python train.py --d_model=96 --norm_place="pre" --norm_eps=1e-05 --positions="rope" --attn_scale=0.177 --bias="none" --init_std_o=0.0 --init_std_up=0.0372 --init_std_down=0.0 --optimizer="adam_variant" --lr=0.00317 --beta1=0.95 --warmup_steps=237 --batch_tokens=16384
Each number is 128 + 24 x the weight over its row's rms, rounded and kept within 0 to 255. Layers, rows and columns count from 0. Numbers have three digits each. The size before them is the row's rms in percent of the matrix's.

# down: layer 3 MLP down (transposed), 256x96, rms 0.123, rows 55-100, columns 0-95
# gate: layer 3 MLP gate, 256x96, rms 0.146, rows 56-101, columns 0-95
# up: layer 3 MLP up, 256x96, rms 0.124, rows 56-101, columns 0-95
down55 090:140133118125139118133093120097132118119138114134120138074148096116117160109155154117092127099154117138129148176118103120149038133110113125146137139111173170150131110137125076143145128134148124153120088140152130115180106162078115140131168125114134135119146128139159144140111127141084079155
gate56 088:140105094111127152120159139127148081136116136122081134124146096117138117104134113150136157121157074106146164090174134117148130127150108131115113088119117123098133150159104157095139123101145100150129132181176143119184125154100100148158110152114100184145143108103153150129130128159138108156
up56 098:127140124104114145140160124113114143134131077142123148107131152094138103104167112119114130100115082149100120134120139140163136129101106133128106088113140107142098108170119120060120133099097126148043108089127115141168113170090121119166137146140078158136150120116136138153119117141106118147
down56 093:157139114130113124082131130129091103141144137155073124154121127142176117144153157132147177113117101149169106140156144114111107083124160128142137103077130117136098130100157134161093096119134137076152088162133127158114149131116107103116088125105136137111122098117135101110139163159112148176
gate57 090:174127115124170162122094179161100183139155122142129169136102095137147164109143139149159143137137160145143151097120118105144122128109077124158131124128111121142158139079117134110162128133162131099120113124106085154108115139113153124113119106097105086137114180170108159124138096115124126156
up57 092:140069115154136125097112124118149139130157109118088143113113143107153138178152138156160128096132096150115082111104145109146111108153109140138115143137117133115081104122099132142179141108096125150141126103122124161156129114126113113092116099084107147150157094097154118134077164120070158141
down57 104:149128114134142173101119161154116174150147110135123152097082100122140162108141144139200134135150156161135133069136175108111116125095102117149123132154126143150157129084121150120162130131110135104109117087127084154106109123097141119107123113090116105138096173174136125128114117138144142145
gate58 093:157140095167134098101084123165126107098183140122124132108130106106130179136139093121157122136117156153148106187141106122146113157168132127117131105120176144082140145083144135160143123128122123105132140107121147093111110142145132121139158103124191108106144143141128103126116121069151155125
up58 103:135149110157150076117121123115113159122173141148126119145144115092121145101114105096148124167117167110113124131136147147093171126147099147098157098145160158079160152137140144145108126147138159134100094099116128104115124144164160131145194114111148119125110109115132112127106113073172117091
down58 105:131114103090106105112110112122128142145103114152114126144101155160133083081109150112094146086099107110120105101103141093131183180136126126099131117168113122132081124146105146072120123149149111142114111112078119146137126107138179113155135115113088166126093112101135133148132128160098123139
gate59 082:160136136093124126117150128131147078123109114177116140123109087152151150153127135150157162059163106133129125177138161153144108100093120152147138115153074132151069112122106134116131153126157118141114148118154124156118131120111165134133083141112129121099099101087112117147157150141131167131
up59 086:177116127106132133105161113117106098105125113157082137140114119121082127132139146137110154096128103169136158130152159137128137089118087113160134081094145141141088134134123168131146140123132102130120166114139120132134076133145143103172104153091115086083118111124122153117138125154138180180
down59 096:127079145167112134109152099166106130125132115154196132134126130146130140146126123125117147139141150131120146074162120124084177160117115116134092131129108134112160149177140150110076152101137079150141151126118149118093122085152107120091136114104118126105107118159065149114143138127111118127
gate60 099:131190075154188172133123180179185136152111148131150113124148120136144135140091089112143096143162140128134147105115099154162119149122133137156118117140104153119124142150110107117115133141089138108145154163104120111095154149113107109114143091098112099113125141127103157121160127128130123160
up60 103:165150138063134131083113156122126090130161090114151072146126112094119117145097137150151177133134119114141144168146145148127131110069146112151144116113132129145186153135124164124154110118132136133149112114126117141118102104106162098148132134108058118137107123112151122116103138144155155101
down60 102:087131109176159154112178113131129136137097136145099178130151127118120138143143152128106087167115104145099136085114143139147117160138096117135119172113125152113071096115129116128070117114153189097118117125144104113150126147095128138137135096127166113084136097126114170130139134107122131154
gate61 112:119168087138148123134139116142126133158132178134137139106170122171156119147139138129155083113174127063119130124176101128135138150105123150091100135146104148103177134133133121096142110098115140149135136094146135118138133152155117141107109126167147101106102141082134140135133129058086113130
up61 110:121134124121107102123160179076123123119136174169136113119171147086174125123128131141148141156099093118095123110137118128130134131118121138127087124131143138137084135105105107142126131176178138129155120121134106149155133126128113115096116138145144159158132092099161075099129145130053137164
down61 111:146133140126151194105136108136137147132153118168111098138131118166129107092132134155157148114142141126117089162105148162144160106145145131114141129113104090167171135114151111105109105101097118110129118110130114117178189134160121148136142095109135089092108190119144113153132127145143119086
gate62 093:150127106167153105142157138156117109129140158143137093116119150136079136156109083156133135122144148102099116138142152121140125123125074091053109112151158158095150175088164124095134101145135100139168136101120105120162160132173130113133162142150141136152161119123127116141138146122117152149
up62 101:135144149128124073146106125089113151113108109128116149155168138123161142066161153068160142130121107171150103123137143147089125150151141135153127130094135105147101132115084142128159126120136192147082109154126154150081119142118172126114113132140106143102134158119158105130140124123142113151
down62 098:126148089199130114161110150142137132064128119145108123109115142102101151116121091140106138143103116105131113125156144159129141129123136134084109119111150102110127124114097154103152140112113094147122137122138113140119137054149058090108123124122114146105172095101110132128181128112158120136
gate63 115:100154130148094108114142127131164116163123101078124115139127108114112104114095107134111108120096140121144093101117177136162071090129125130172163156122155097146123108155117123166161141146090118148173144138139141156107162113114112136109142103140126109125162100077158155111103138112159121096
up63 115:142127121113142188124076164130134135115112137130151146097104110137100165129110150126133156110150169161147115084120147158187145158121141136191140106172100109119132131146128115154109102138148114127122138158126117140108180138157187106123096102121130123120133139095162122127153106150167123136
down63 123:129126139119171186120118149124112119132130106118113145110143132101136160137153121146144105115131121131126098116136138162165064120151126155147140160147134148079162126144110134208147092128134137108116132159119123095105193149097089130145120108149132128138094097124139085129120152118172138156
gate64 087:148124156106180118179137127114135122117104164132089168100130133118128133101123145102088120132134111114133139110173096165132165117113094143105124105110092143123103145099101113094090108116154166119118146138143150141109151148170133163131139139125148121139122104111108181111183073162115114147
up64 104:088117112117111079159150115116144146149135122097128147132136174133095111108136061100150104140115127148125112155071153153112110115153141137135108131141127121144162151168147134137156104146106140119100113115159159133117088101080140122147106098084102113150137146130120171093085177120116138138
down64 101:167158119166181149080119137123108096131135104142131112149141119108143143129145146158112141111149132118135157143162104091142134096121148127119167107096153137091105101095121123117124134081146101150123126162060107121125144142156116117114123165171135143113122093130100100119177090119099093100
gate65 098:132168135103128129186156160130100162147117134126112109167177122150114111130152126117121122156098120146120142146134107148186122090115113150126091112129134094144117126128123129111126136068145112139153138119148134151154139148097116121127091144090150085085169162109133164141176153118120078115
up65 105:148112123138097182166156138127134144121160105089129091125149093100128120094112178118128110169117127120128154085128089138140177109121157150154093120158130154157110121120157119092083102121133113123159131143133149177095108142162140132137090161140109123138143114128159182110152133114127104123
down65 107:140132121087164118120130089124131099114110147139134171093102152178155095120099088137110130092138114138156137149087104144132050125142134139131174098120110128135112151107105144136098119180129124099080130092122099083105159101122109130171135103118129124123103132120095112137111123130111130108
gate66 091:149120139124136131120152113112108104093125127156113127148077138115136161175148121157096163143141095157122115133134139123099099152144102129146115091119177103162146138085093155150127104115119155109143122131143145143113169141108163159111144114143110128186143152149139120171097158124104161194
up66 083:150111129125111181088134161152102082116118121176171147140147104133099126114143126164121159114161103136123124095137142149112132183177121122149099082110141146166089122105152133135076083150115125132096121154119150115085138136136138152119107131150098165122108168138131120160148136125130110128
down66 094:104117140099102140105172131087095154155107151116136095150125119139140084106119145118152127107136127120115167133120109144129175138122145106127150136135097152096095176137109127107108128094128089161110116142094078083095106111178123137130109177092172142112116105130112102125119136112162100101
gate67 078:125183125141089135145124133118138153121134149135104124121121114136130131160113123148145141121104142135089135186087157043152099139075139126091150134130159126145094146149142176141141138119122127134143147083122129130165138144153129118139088158127103142122126153112196102104133167143128117114
up67 088:146151114137136145102156136112140171110162156122193131098090137105166146084131148131128141166113128129144158121167161113115126165141086138119124135145120126109112143135078122165112111133118130107102124099103104136090129153174133119171164142107119122113089125142141142146094092172093092115
down67 088:184142136132118143101144147107121145137152121113146146121132138146152145132155131132136182170115151168139187144142141105097150152125104147120118133145132105117130127150081168161125100147122135138092128099128122127136153106178137180140102175117115155125121174110136131110079111134126130059
gate68 087:111202115141117145109132124080145090181133121139145139141123178124110121129117131148112155118113107149144108147148131095156084149109131121117113149113156134144106155169176122113129167164077102092150101111089099128118160109133150105101152132154121094111132117119103136141098145124145087112
up68 101:194115150087158090130156103127103132144127153153124123105135153114126127089155144131114156118133120130136130149096098143163165099083098107106095134156089128112116166122084133098089116125176178115137117116166139108156144118098090145100155126120126135119145131079154148111126115125111144145
down68 095:098119112156115086115106129130129138110117095150126132136168155096121134152095117143120148148099155122139134129133137133140152105140143132164132145081113123129164130124130115121080144126119127156151136114142086143152092143087077139071136123115074128122166124170119090170119098133074173092
gate69 108:137182090147129138163112160129137143143113166113106137097092145102107133154125129131094121129164113090130151114107097127128136087105140100128118176144154126124129155110121113145120082132104158121083120174144146137119140207142124086128136123097133095131104163154134159154162135134097121154
up69 103:146151100147132157110115168126111137144130137163109135084146140033143151112128124160139147129128142094099127098122134123125184129145148099096154138157144120153126111137118113137148096138087106126102162096129115167131141123121107124139079121121091089082107111134130123140161128126098114081
down69 103:154128152082118086126120116130149135134118132104143122143085093142139094148153133114124118137150149136151133150126155130115072082139099132127123140145155176129112149143173133121108144125156134070183106135155142101101132163163147124089163167119161115130126122128165144115139167124091111174
gate70 129:099158110141110126177138129144146147174122114141082133157140099116089104145140104124116179101097109143155099110161114099135118137085124097129131149113116094184092099112130153148117162093110133117147129088112092150118151133088119167091112143137139107130179121127136142103103122133114149094
up70 114:117169137132118117102157105174142130140119142118117140173188119113137127093140094112090146163160121142139133129133140152167142115116156157122162132124158147155092130115167112121135100140097147137156121134104168147112159125102123117114142175098140099134159120172116169083100144103173157109
down70 120:154136123094169127108143129129149138125155154117131125159140152128161141113115134088100130126130121156146138140113121086164150083079156146124135115142145117146128112127111090133128126107107182120160140078097084126079110123089073118132145129097120091113129161143114162131123157121153063122
gate71 133:126112113158153157167099113150160143172100128137107131125149119138159111165095150149184125122099083099122120173119114115108131128116139092118158145096086152131073107151122106129137130092134101141176147089118130134139117133098153158136102129140135098143145126131106151088154166088103136150
up71 106:119140133151113157115122137176118091139093126128130138124117127121127128131092155159128170151098113089124137160123136134121160132107153100089159165141134136124127112124129145148138128095124133120129142146091137103142175116181122143073077112183151125111115122156113162198157167118093115134
down71 109:134123151101113180090143076096105130149161110162119080140134131121144136137137152106131131090143135140110094085150133146115146090140128101125155141136112112123099157130118138134109131134094095185146150121114069130165129128126099124135108114110154136081101121117129102153093098133116195130
gate72 077:135139131165123099135107140112118182096144070153131090122126104175066138089132136135110176119112144176147106122147141155094129092182120107137142103102136108123111098126143129106119153102111135128138102117109151132108090100097137169187145152117115131130139106108140129112137104141152143126
up72 094:132124116117123113131139137114128144090102118120139087172123128147101166107142104139131129132062130165138097113136115136147133092130092134152177097098110153119123122119156118175115155093141112120134108072103115087082075134127108115172156131108097161131153135152177124096123133122137110124
down72 084:091158125149137123129110125125123167148114153142121119096127133085117087148126120105140117123122086078136141127093133132159123150108170144133108107185124114146142168107114127120139084178112139078117122140148131144131169118137153125064104129111148140105083124094099142174155126116088153124
gate73 118:127168109146144151085126102151164097164126136126087149087127155109146135149109131120135150136181128151171123117156115103151073153118142147143077107152108100096150141135139103136141129158106098124093124160138139145113152113134121100073098099149150091100149143133118091153132133091142130126
up73 102:099154128160151125134137110131102140115139106136087106115139122149155164137145120117135138132131111134154134114187164084105137163138185151160106144158122166120123127113118110125115142158099117094136121110110125151137070101174132108114180126119148125163189172170115112154139109108116117116
down73 099:173111109113105066152154132145148141088113141106111127134139128157163115115132139131150124155153151141118136149145100134119069101105089126114119112073112100160106108107174135128100130110118090038137127105120130133111125120099115172131128149105138109149130126137109117107146147103154154112
gate74 090:089102140187161100122159131123109100155123172054152107140118127117132142128136081139147126103148156114135122137129173093151112104116136163150147159092174119136132115102132142145151124145138147111148094082110097140115115133120092115099110099113122135174134084141131136176121120113122129123
up74 086:129098140153138134160112130129092115149132138080095113119149125118128133139168171131164167101148167141122156106131139092149129096117136108109176140090112138123079121119161135133170119134157137084105147094105054138098097109110132104121125148113118134164119124114159151127116125127143091084
down74 099:142123140132128149121125103122107114134083137107091125134122125131149091133136202123150080084143125105104114095140133109144102125116136095083167137104113151153107129117163127125157135137147082068095105133119147091148121106080125098130136159145112144150129086127149130149093136107179139140
gate75 091:152142103104142129125153096111129106134108174092098115120149138139131169089115158164172106144118132163149138122130132128138141125130086104164154126111097082122104148123120132132116104083179084139117148119134081163148130166136112133194129113143157102133105149110143153124186126132118136141
up75 089:104109115103118144157116161116101117135089093137131137128127119103169098154151143127173103120141144142150072129091123103103124147098145149124117138111161140136150166092134161151132078093116118115126152142086103116113126112128117171105078115148101125110081142135069148133111103117091106143
down75 092:101083112116187117093137162085131115137135127062157133111134123093098148101119125076130149139138168151118130145130117122134124121127128130099152130137107140112098101167100112122146173133151154119170160122133131144123127147135078147175124125146178151125158177129153111123158130126145097142
gate76 113:092136121139126099177143170160134157117138089131131102141156156139119111158118098136149128111166120109139106149123132138154125125142125170143080143157081105168113102169147128105131124129079103134145128111099118180116191150152124099094126143148085107098112151111111133167105119120123120121
up76 102:147158114188152161141150179129117192138134141109120107131154169102088114175143125142141120124125125141114123137118156137145128140165119121104102158095107173130132146100139118152128158130111109098127109120104115136133097200143125069109127124096144115103118156137085120151108134125122141162
down76 103:129099164113088104135137160133095121102123109104188125123101119145100140127112141120121119100151136138108140147112131127111120089130139122132080123161111104160148153180134167100168119102145138184125130121126094167149108175153130104146146136096110116103103187135142149091133092162131119134
gate77 098:122120111077163134144138163118094124122158140158085141096112169105173119111171157167158109111167105143143125175125128150181124125146171168103108085093118141149131109131123110091106126120172101141102123125124122107138123122133102160107138134175151131140117117128151160142164120122122134145
up77 102:140108148133167122095109123150144166145135125161150123146079118132167125159111138131114141130111120110141101165120129093117087090125115142148146160109122142177131105159143141170117141097155076127165112122114102121145120137144136099104147132134204114125083123203113130141133124146128111119
down77 104:120130117095130119191137180152125093092093150100147116101143117162134089099128128164135091132132130115115104128113159154117136160087122130105135134103098118094118123123124120109135158107160103060134132146126134141111112154112110164134149113191102151117153124148133122113170135088114139169
gate78 093:097131141123109152128154141125169092126136142133142124116111133100118088160084157204089113086169164104130115129089125117182138138118141149155122154136091131160160094142121167127131129112148143122181147121131100137135125110150160130129137117170130129116127133129118137174119112172107096153
up78 102:133105169143137164138127171111149088141105170148138120183113126175158133115100121124108133173166158116127158052148129130159135149104130155095119123129097116167116116118082147129140122151161165113161117148135126135110124109111155141109134137138110133108156137064103114127139145119115105132
down78 098:137142119089117123107147112147108153101131112107099125137139098114117093115073142151148128142115105123148151109149133170120109120146080087125077117171149136159096139114128106126153124145170108145105100144143184124180133135111187137140104153111092110115129125137142132080129110145132172098
gate79 114:116119142135122078158144156141116132127112111158136093153140073115126121164127127153145125071145161112119158130172125111121133165132170108103118141144132148105104096094151136139153118109111120160112106101136162110163143112093154197126109115121124156164103123144115119085113118104148182115
up79 108:134097117097102170137146183101116139123122163158121091136113125146105123108162147144125133155126104143145117085141122105135134113101098131153108104124094116163102135160113172101107104079159114118091073139100110158121106182157127135159154150134140107090130127109137124147143136157131106174
down79 106:167130125165116157130125140089112121190140145143085120153160141157090141109170126114115159127121137136129124116139080132126210115098128119149139157145117146121115109130089134144089134121140111177167131116118104147108090154127148117125139157128125115139116153139102135164127090127067132149
gate80 129:165095147154129107137147144095123131117185141139098126137101130162109136130184146159115158101121119141129104107136110121114136123130094114136146119063148140184122135073104135125120140131102172144145137083082121138100118098111210122143146134121132153146125131087115123119124110136115123140
up80 105:134105141106116137129169169128130140096123107141135150111067138103092168130151129120149124134160149182110091131120161141114128143203146136131109148121127114129130101091114145113129132132165117106080096148193119123134142125141122128137141126133143131161140128129149125181171143141170114172
down80 100:127108141128102128091109101121106155144125124145103110164108115116127122132165146139146157085122129145085076098118097130098154149121162136138164170112134145116121130087111157133139124130099120225124146109134077133109125091160160119122131123118145154138094103125108113160105150126154157146
gate81 095:112142142104130112146152137168142148131176108141154122069116112118103128157194136164113106132136130120123136165116126117103116098131164155107140138093141130131168111096099115109108148119160076136125141157102149121111161109149133177139107154155173167139131072140164132141141129108138139151
up81 102:093132173118123133088126143151121122136107101090153101130122142157145107146121100139100108142119117134120082135108136136130085112126166132132143158087142094153120091125128198125157181117131104133152127123144115123138100156119134136101135086175190120146163117140127116100094164106144158110
down81 099:131140190109093096155144152155137155123159108150138107120095106136157123146168137158118106131141110114116149176124152143151085153105137131087149134116117141150126109102130122129121132106166084123149137146124143143134154128166129182149141103169172158101143086124175125153142155098116161135
gate82 097:107185140139128152156111145138124145133135117120135116132148113142126140146099158118183105150108094104166152142150092120094123107109167131109126132083086129092106146074148140108137138119153090102096085099128116127183119153099139149117102158136125100137160139116131142147149086099161111103
up82 102:133131127104117133100129146140153144146129120148113157141118138123116133158086177184132155132099134099083061120104158139153139128116125104121135144123122139166114106140160122165141132148112121134152126075117085137104118122138120109127140130161112197143109120136190136120157132123118083179
down82 106:127128120112066173131118136166127147099126137139114103117098109152137149103133161128165113089128089120156151126162132109097097113132119097151102092136121126149069155120132141087126123117119073129120120148105146102164154115118132162152121144115133114090144141116117097178122121144147186088
gate83 091:097110151103141134117119134093114073118127164151120097141148137112136108119113157139158122179116114123161132159147118140140152141121144156129112177148098121108119115134123094102142100138150161142129128148106107171226169148120159118123141126166152114131100145107160148160153099144116119141
up83 102:137123114144135141077148153168160141096166129096180124135125139143131153095130127096102132125144134128088091154114136119113119142133130120184122184128140114148150130118139120136128161140109113125135102128066081083104132165161138128136118113140105109144151158204113137126112121148118112094
down83 104:124121163168133097119114126131143093125074135105137153142136132123131135104126125156153108143119113083161080135105156146109124154120112094113147122102183137107149151163133135141115116138175138121117141144133171103107133126074128103126155130149131140137152074150150141145190161142144137187
gate84 091:122118118169133117155143156127109125129123105147106119102116151120134122174088114146075109121182143110166160098113097119157133142075125188115115104110126119125165099091088120094113127116121104103104146125139157149123123135146101145075133146106149134125177109125122159130159113093136139167
up84 101:128133137132144130156122154131124141156107119177104086108081154151122072121088165109122130116144092126145160124104095110130117149101127143136109120096121132119114163138122115128144129092141144139082159152176145184078155159137134132111131110117180165144156132112170130134105133160137102159
down84 105:130135087129120127122101124144109107141090104114148179151128168105132123159127089133123169129090099114114141145153142140121167069093176103112130142102130104113117127101127125098098138139081146171106129110096142082125130082134105139136116132106103125126122077105083134115149087136108149126
gate85 114:157090120155161094129139152136131112117115139116116093097086123140128139116136142137120185114153126169145124134152140142111140139134108130208127131154144133138097136115062153084104135122131124121089134137114104156124115137143178152123109118102104150140106138135117162161174088165137157157
up85 100:159129146143127086109116107120162098139123144127108137143146104128124120125105142155152103149119104078167125179118099090143147130116133121101144175115159135115132196097156150142104129122189108172122085168113141102129093113145128091131143113139145127128095099137104137123143108128094092108
down85 097:099125107090181118144150165135140133091097113112159144083136135141118171144146106128125127122151132119143147153117140135150085076149110166134130128104115120158094100152127115119138120122143154034116104156153160118137147148116102122132152097133120102126156157127143155145147150153155105162
gate86 081:110122154127080104139133126124148137106106088088136132100121135132153141117095146162078149089134131118138107130110170116131121142127135154164063157109169086178124093135129136106133144143149147136138084152130145187170134141140163140127157137138115149163172117135133100150149152146142133120
up86 086:150093145127117163110138178161136142116099118116131139092114128117127131085076171152127133123148162102137138086113149143159152119099095133138075115138128130146117125178144118063102128124170101096116107180140125152145089151153151128124093123143102119135156159128112141135142116150161139116
down86 102:124119124125152154111137135165122157123107103149168132169123107118114081109121148116157121149129137101135142078137121136149181131144140103103120084147103168087128175149134131145100141104124101085098125162091099071106122116158107111097142088145110117105097129139101148143148093126155125106
gate87 097:149145131164156119118157168121165114114141105155150116124111140152107116133153127133121126076150125129145160145133127139146109142107165111143133126116129134113124134086137104140146113126132113118127107137048138165152131145136243127134121106136119112164109188127119111098143134101121108132
up87 088:166117132119119156149128127165149124137135148158115119136143138126102074137092117142118124141150121114150180133147129103138154114109128103127157119115154171102102185138159137136120129139090133131087106160094147112091133118116164102183129157144097137169103144136089147124181168160105100130
down87 084:100096113111092149145135133098127141122141129130102120142160136110136142144124128147121160157133148109124150106103066133121123110148111138128129116144134095144097139177100115113075142104152130051106103171129102105120120132107030136125143144147119128087144128123133126113134129151117171107
gate88 093:130121096148126104167093165160143131173110094078111123170125127126129122090089121138114133140106141109173129141132146120129099112127136116134184167088100148115103088120124154146147165078100146128159135139136130125110088101121111181106118151129094117105142106146135145103102129082134114120
up88 093:123124133149152141145108101153079164139136119165113116126089151098145124168152146114135098122113123108116134146109110133164160148166132146144101091108122100137125128114119121092125106126145148137136116141167148119124145148150148099115143177101104124144112188080174150150116134121052107089
down88 094:093111103122150118157096159126128077136145117125095139088146144125110156131119102125161121129122141140117129120108114117104112147133104098115176141126124128065076136112074163123118153126122135151108166115135134169111114142109129176113089161153088125101147102113172129123154132102170134172
gate89 097:154171124141115110096161133137117110133152098129117113121083135091130166115152135178152123132138075130121097205120188139166134113131146131125141127102166124137121130100134090123126142119095110124139144114099090125153110109076129089131138171104139099109150135112147122134091145098154120125
up89 096:089165125115113134107176148152081125162154099151147153144117137101149131115145119160129135146110084147128161194104124102130137141130131125151143095116183123140121157098163067116096143110141111146095131150147131114110150141088120117159101178158116126123131108138131095162110130115119108149
down89 103:136089124113098157127146122142118138157130108168120157131105125116113122118151153163121148127131113130127179121137148112144200131100169095184156130159138145097113152092123087095141164167124123108115150140172138157096137102115145161149100161145109134116137112120139080151104105140133161138
gate90 138:163121089150152109133168157116190136170170124107120126114105116119152145130161115146161137082172106091184102128133151103157104136115112149155104145114132094153117100118101147141147095112116133181146099124095150136133131151108136155106109092102153135149134144109142142109148115101113140155
up90 147:148153072134131114156150126119167152167158154093104095098126107110154158137136105142156142110132110108178084148143141097144105106128121141156107158109146101156094108092106152142162134103116161186149118098100140154154148142108161161115122125116137102149147141126135139117149124091107156144
down90 104:095146176122115145123080109125064130087117130130130130149146142143114136106100134120087132151082136205062138136125117128090134115135141107113149114131128149098122134125145120128106163150145125034118138120138116128126119118130113106152147143132122134098120125158116110131127153165135142094
gate91 109:154131136150120118130118123133114118137111107149128135111122158117132145180138141062104167124122158069119130134095106130153147127072149126149093167082144132133125135115120149147126120088162079151136122102177144076171113172141130121098113145131140125143173128128155121110121137086137151133
up91 105:123164121133145132098145165143134105098133150117117110116146080173120150121157124181178121135133134139106099146117151120123088131182133145114107113168110148145163138106167135152121174176140109108149136140122085164120097131135131106126097120153136137155134122123135092159182108165104122100
down91 101:140115097154152158158142104118126183122091106112141109136154124129133146113140134170117058101121143137131147147115133125153108159098106158168146131140132094109134111119108090118157134105119105136145106145098129111144085149128049148106138086162119116114149126170107111151145129142120094095
gate92 085:145142091160133064143092087165149099153179133099119112125139135102129164114168145162132118155130172140113139131122161118142087107160130143107126180167134115168123130145124145142131106150108126134119134150131140140131112120113127084097135120171091136156133080154111089156135116127134123092
up92 094:139075142100138133097148125102100097095121135159068148115161131159098106140151163145082139089106127135134129138160128135148137143099141139118140109135148151134100117122126130117127100098168164159102122127133131139136154111135137173167152136176162189160126089123127103145153146169134148142
down92 098:128139142174167128161116164139115097109130139128093145133189142145097119139100160176104121144118121111129133141104106084137103174135125115133116135121106093098179140140115147127115107143160120111064128146123140137144169090093125142122184084165134137142113104140113107104157123128146113126
gate93 108:176120107144157101199174137128140104124108155125131168124099128156123134115085130135118125152129141106174163172153087145118143103152136197166129088117131151125120145144126120129132151141126118125099122149139156130138109124127157118142156137135106115189110149159135139152180152133106134129
up93 104:134125155084090127142137122087101137081126167178105163128142144149159136142125111085096106152124167114126130129111122119110159103111097154157141116158143143150114164141148075153114095141088145145119146139120154123148112109097132153121153124079085146121106078128155119103127138118146145169
down93 107:134149131134161126082119103166127127183124096100149116128119134114115110128140118154143155108167114139123114115136105130130118157143162108101121137152109110145124093098132173106108148099168107130169142087139086132143161160203134118136100157158164147142169168163128151131096108138115125115
gate94 104:176130093134107153143121163142127170179119136126123108109159176113114092143116092130108107136165114081150124145120113139126133152146145091089113118150181088136125108121121125114157106129111103150123171158146134089111167162116114120163128131161158146102165131121125140105160145106137168111
up94 104:126138092140128116160141143159150140119130119098132108093103155100102128125137097187143114141140111168125146085150117090133125163155119105161121138156118132146139128146154129115119118149177098108096125121157116115164091156124118126145122101104073145132113158106133143187155142175158164171
down94 111:148127103107138142138146120131132136097086141123118108107093128144123156131144147115121087116151147147175132138119157158096114073150081124115112096119108158111145150176185105125126140147139152094128093179171141139170134135121154103142162135129127132156117129141130138132179126121154071159
gate95 152:119144119131102123153160146111132171148165113087111109113103100138128126124099144129143136129113124135123104119090104119134115113079148175162095147090112090169134109117122173142151149094118141119152114094114072137124116173102130124103134081126115091125148180106176128129150108135120093154
up95 121:104102147097114141150095113095138147130107127122142136185132126204123070129111166161133105120102106073113133143109124110149143124128172130120175134131103143130112080116137135127138152114168171138157109108146135125155117099107116159140110158161102148168094102105129115133136127131095123136
down95 124:122119128169093121164121141128126129165128132149122130146145107143094095130122126161169115114120081109134160115140123146098163138155115120085092122160157125157133145124161106109136112131119089158112138143160179136162144112165202116123145169140130122129143133134085123089147091143165160103
gate96 097:170172109130120143173118145155152130141114149132102135126119107099134138102116138134125108067110102115115122147078117112144119096131074124107134120196154120118107162136133126145124127108095129118092114111100178149136137123117137107136173126111109192111110140122160170116138124120172090119
up96 104:167123126141119194150143184142139140134141175110122143097110135157121126104091119125106142102141129130147172104126104157139159125176125156145128146128093099119093139165128115139106131121145143117082115132118146167119077086153112121120157155120102140138112097129115162120153090104174096124
down96 093:097078120094168100090144120112122135108143102079166113139117143137114106118149114106117169182162141135146118115131126122097136162115138163116128121092114145112119125132128115130124107150162165055133122149141098098098161145142125139127112112165155084122093133146106091125142153148091107151
gate97 092:122140132144115084141155104085145117161133143082117132131107128111169123109109095120114150118108067099161119157129119074123153136074106135125139142129156089143107130105141164137101077151135176144114109143097151129134125152109181141150122117134159156137147135134081147131140117158106146147
up97 085:071167143155090108121152134112135132145134126141140105094089155111131134107114088144141084121118165101135134160144137141110113096116157155159127154118156110121129106114076122159184137094123118151152123090153130134153154145140093135119141150111126087117127101099136090188123130120104135088
down97 101:111122161141116072143135110087107146165127151077151135126105121110110131091135092131115150113113121122137144169106143091113164115097142150137129159138169078092130130086162149135114112156144193132110120122108140145150128145121173156153119120126152167124116144133072115131139112148090118119
gate98 094:141105083162150130138131178156155129123137137140095127106140151137142157121118137128148081134154111118141142137114093140156120153110128181117139146108094120129181133113129112123111160131128114105162125135141096155119135172134117151094074111160161071108152174115135151138180089134147100122
up98 104:113152133183153117110125128124109153126138164118139129129111108139113138163138092138151154120120105126112167098124139095134124161111112101131141163110120089120152142184147109118122140070123159125121109115153087153079130076118179108097133100130181123142111166140137105171151158148136110130
down98 111:122148119130106119163109115171139133123082094121166141144118145084144108116109155163098108129118124135135090112116140142130140129084116131142108110117091143101112104087103132163158155173137092134138153112126135122130098143155129082118112120083095077082146099113109143095116095133086160153
gate99 085:140202129164100089119175100089146108129121114125106131149133116148130139124160102102097125123136098100161116140148158113095109129202135128134126126110142132149120124125159121124130100171141130131155129120123135148146124177100116133163115150199113129172153146118134118102113138125152084122
up99 088:148147117158123118074129158129132085127172143188149157115134119127146160124151129130140095125156099138155132136159135159125131139098107143154110098118100130106172143157138125087092148129146085105092083130153108116153125161173115121162108093139125127110101142150098151134141142134165156166
down99 097:148086127120124184105140162137113117108168147157111123145116113145119122145154147137175122110141112140123130093117069152181148097090126152118140092159127152093150121125106113136122132107133109110117124156106086102096147152191138091098143094108158148142115126158092114152123145144153121146
gate100 105:128192147163152127130157119105126114137129130138141109156133130087112118135110097122127153079148158124117144136108126126176128142132120109135110157103153142144105109092127123112126152104133115126170119088092124161171160109088111104101123161104096078112139106143124134091062165102123152106
up100 108:086129131114099154160098116149109091115108104122103133112110131122141119124113156089166150130129110150160129149116150104095112099099119068141180134122079127068123133159152156147176108124120127129097110155103108130112085123170163108143144091121136098106117117099128113152146125160150118137
down100 104:140112127184129159183112172094149134128123160118105139135147128167144086147141120127138158093133151097140123140141067132096129131136120087124155134131101127104145084156154138129070110125154143084089110185126155141134137139129137133133114108112151129177117152140093133133118091143151135131
gate101 088:122110092147116136140148107129127129132173075129147160126114111141144124135094095147183123132137141131178124158178172105131121126166103082135124131146118124088137118130121129135131150179161105099142129133147129158126108071176134122135113118109127137187127140135136101166175119111128162106
up101 108:119136129131142128084065135140097117103163156106139125117114104135136137109085148119154133138106095164119073121125137120092150117159119093163153137115104104099131133148135120118139153132103124099154121088067092137097092107131171126124159089092148125110085128175121127128122088129127130148